config.toml
intermediate_size = 256
positions = "rope"
rope_theta = 10000.0
rope_fraction = 0.25
attn_scale = 0.177
warmup_steps = 200
max_steps = 3330
Each number is 500 + 50 x the weight over its row's rms, rounded and kept within 0 to 999. Layers, rows and columns count from 0. Numbers have three digits each. The size before them is the row's rms in percent of the matrix's.

# layer 5 attention output, 64x64, rms 0.147, rows 49-63, columns 0-63
090:584500545525505476573450533461547527468505508534494450495553528429426495527420463530534520534413424410553551512608473540522613566534511530613454502502446538440494533514502554525501555436479403
115:504523432499498527477494496531492515440534548462536415551524417388514499487547446414519543571484611538572488445520589445505464451544407511452412446476588520499394496501481490447433471493550497
108:548532514545435466546499579517474500458459516555536455578494503521597513510425471526649454503515551505536405409409427548488489496487473556587475513507492575517516477518436517496386470500534574
083:546489607457437595519516477491432505432555498552518471481514501525450516480455488488454492531446484436472481477490475486528532415519532468563484619472404517518502370569477437504528532505404371
119:478451511441481471525458428504538613498477424469488623442491484480523531522486447540469446388549553519494461488466535486486421539474545497468545422498521410410368513549531472523450546502560437
089:595467479477540535538497486481571501506467513421512549550475500494467509498524495449563459540446445475564320472467578534521508485502502452509601536463492529504489556512587493449502501417653524
125:507529514460484514503531535522527567491522466479492494481536556494513524507534452423482620483449483393450429484506619506480581394601503448445476487483525551580484490463576517452524562463403401
087:476566499554494527558443516552614517534435447545458412534550560536540528477441481452537562458538546523410544553429456502583505464485457626481563490488448505516461442551563468463542433507424475
099:496512504430470538611473527541563512468548553533552465508553551571537540561484544549537457450556482464530449530480484564499493625487381566552426394477456504471437561501479588523429506514468475
095:585473574448418506478500457599524469538498525471438476490492491482501510546566488536534477463486538476499637507451431494502511524454546460393495446559449479417556509485508493513510436603592379
094:453453484541595458477495566440478526473486398518479457469450478485470458459438433496363530484559561478454476507489513553473465504431502600498467583546574554451466493570581499541582487440453567
090:521505551530432514471451526489514447480376512448445570433483513510465509458534589454429554500512484404500533466347469410567485535569527488485477518505474482472550478510514430526519446477378562
096:461541528471523387457577553560485478471465493424467534545484490570513443504516538486428477648408481420426439508490449530412567511544504435496462454516491504453570549513441519495542456417465520
113:450406448501445495496448472546513499529464454537535576532478522553483573382475417525501519472444495545515594546456527355482494496542588458498565464476407433463456532553471437454559501500493452
121:533439477502585440558519536583518527533473591550468460531509473495525525503519532597557474423438462529531364573617505545546528522519504463573519514508422550519547462488485548450462496408569540